Weights of a small transformer language model.
Architecture: LayerNorm before each block, no biases in attention or MLP, untied embeddings, attention and MLP in parallel, capped logits.
Training: a variant of SOAP for these matrices, 208M tokens, 3180 steps.
Each number is 128 + 24 x the weight over its row's rms, rounded and kept within 0 to 255. Layers, rows and columns count from 0. Numbers have three digits each. The size before them is the row's rms in percent of the matrix's.

# layer 4 attention key, 96x192, rms 0.117, rows 73-95, columns 96-191
092:137144122091103048093125137134168137137134149167133129108143115122126134166195116138099126138119121119153110141065150106138133095107116114151153119092134117085116116161154097134127122121091133137078097073144093127132124127121123112111111125110099125161137107142150151117116119118174102127
111:120136121090142108143107113156134113139081123144122137147150080131119145136182103114102148113114096126151088081139107124099102117104128134122142156130167102079088100127100109130161124122093121157109070155072109109096145116095090124106133169103093148129110114157115178123103136120117099109
112:117117126156135140158141102105109115148103147100108134134130198158113141141068117149141116127155152177092161129161143138129088067121113129107144116162123162164130146147118127146123129134167174116101135134131165142169152136126126122161108095146124129130155070130158156096118119106077145114
101:179095167150129147147131078132137092149139133135115135082132159130102137134108107135124144147117116107104150140110138113123124170113115144185146123077110131114138124130102124111153097120115127151109127093147136110147145126139159093165098120116146118153140147155101112134157158155152088127
105:108128106131112163129096106112148111127130159108156114149122107104126122157128163103132121144130140117133111095093118103125120105117135138142130102120153103132136133114126171103142124092103145131154153126172119108173128122125127089100126167133151126075173124159171108125134147146129132151
100:139122105114157115091134127118152146127112125139163088117121143086091125118128127140101128149080121122159127104129149164153142186113134120152129176160138129115105145118153106124101126114148188131110134101142127126145101141134176136111119117106118142149116125137121162089100114066141113127
110:164111101144109107095139158189164140115102116134163117129122083128152155113216117105085150159107151121133139132137097104154127092156153122151088166148127107126132114132117114115138134139102107144084100115120104129169143117125132138130083135140123131128132126159125082172074160132119151116
103:163131102181128124164082129130083101117126133150137137050128117127128119116135137117082113117130135163105177156142084085148104173134107135112125157121105191094111118109171115161113152197139129151136129147109125134136139102175084106120131129121101122106112165123137101201111141101155143113
101:154141081108127092119088131156084164102113112111101127118099114112159125147094163140096146128126131151106138105162097123130083154127152151068113141151095150127132137122108050097077118097164113114103139119136129104106130134146133131181134141074120139175158114104156134165124136129095146175
109:146136135118127129184157124116151128109111158174123096094151152142112117122120055119085094125109167083137162091138184108157148131124115116128150165132167114110169092131157151165112113093109119112109151145146143089162138124165124098160091137135158128122103104152148109134140097122104152141
106:114121143115159110137115116106120142145160132118106136133140182139103142135096141100130131120139166124096140153153167131126122125140117063134150108136131132127111142150169104120146091113136131175099123148158148137111112124094158121167115132132127136185147118123136116068129160127157150155
104:120117178129117138098127122107136084119099092132136120110125144127122146157136111117123148108102149175134141161119129101089098127161117152145119155149129125119109158161141135137176108125133121114122138132116128093132124151166184125153124128114142139177157127142162129154141145107114102146
102:140118157138125148139121135104133141103121115118126150161135136165121149119111124115109115154130140136130105115163143102089108119110118174067162098168084107155100182134103141103129157068111123123102110179110100171114099115182210132169116069129133135107098154121139106141137159091087123120
114:149125126141096106185145167129142151118110187138119083145128128185138154103087105123122133133147133190108128129173140123149135105164095128122143143179127158175159116140107111124126115146145123141154106146085096126160148139089087117136154129132111088110118108144120149133128130118126156098
099:135168162148133192095187121141104127139146129136146164133116114090166111141152142106119086099117116077111116132137129152148109124110123155153124151112093117137181149153124146121123101124139113096167090083109105141135053115118136146127135113144135121156091116156179127119152148124129149108
112:123122129094150119151131119078145125123165153099123168136171127089152175127140114115120108115169116085137154115121139113166125098172155138099161156113164133092079127154104087126145121110089121113133132177123151136107139121128100107147117141159179124148135132128125183103131123120152135138
105:129133124162112127147162125114114137138130162154148142131135123130171143109141118122121104146151178143157097100161145104150118119133069116078144151125108080097127164099138130137110127153122124147088125117151136077142118124127161125113137115095182145124138102108151130139133123111165062147
104:157148131162144066109097141135120119128133041141140162130130124165121082104124169115149142172132113131101172100176133115144130126093143134109085110112120163155086142134088094132132123154166107161129160125115122112120100162142096115148087085122123079127155142081151162080123166117149142147
105:120148109093113104135115191168141110145093147118132097129106095089112144159135117128135094164114143119087155101188139121137131092148143156136121126160145098114132119116135129115103120086116134116094127180110150127172090089075107124091130151147106170098109134153087158164137111139120091098
107:089097140132142151097135160182145149132137147114130140059137145124136113117093167147135126170122167115087087121112108127123158137154150135145132120086125163149171145101087123112130148112125114154084131136139112135157131124154104085136107108102167137138161145133111084144153100145146115160
098:121146086117156115158118085128153158127136134100131092126159087110120134113173124115167119111123077156145136133165154130138086086142143169108115106107178130128149077093143110140108116107149104115120106134160161100117115129135075120134123147150123163147121136173133125122131111149099123124
103:109147164144179133124109151144122091108106087133108166097113136131141171113172133165116131099107123148130143180126149133128150139097094118098110126125194166107135147113132151127143098081112152160129125109165115163105159134132081154127113143122137114131112104128184178098131157134107141103
112:124103122150117123123101146100144115158167085141136099107115149129086123136176124133138156135095132118123133159088162107141141108079111134114137074096070150077195159144127095111135141107138123124085166119165172121172180139117152156184141125148137169179127118120137102143108139153163146135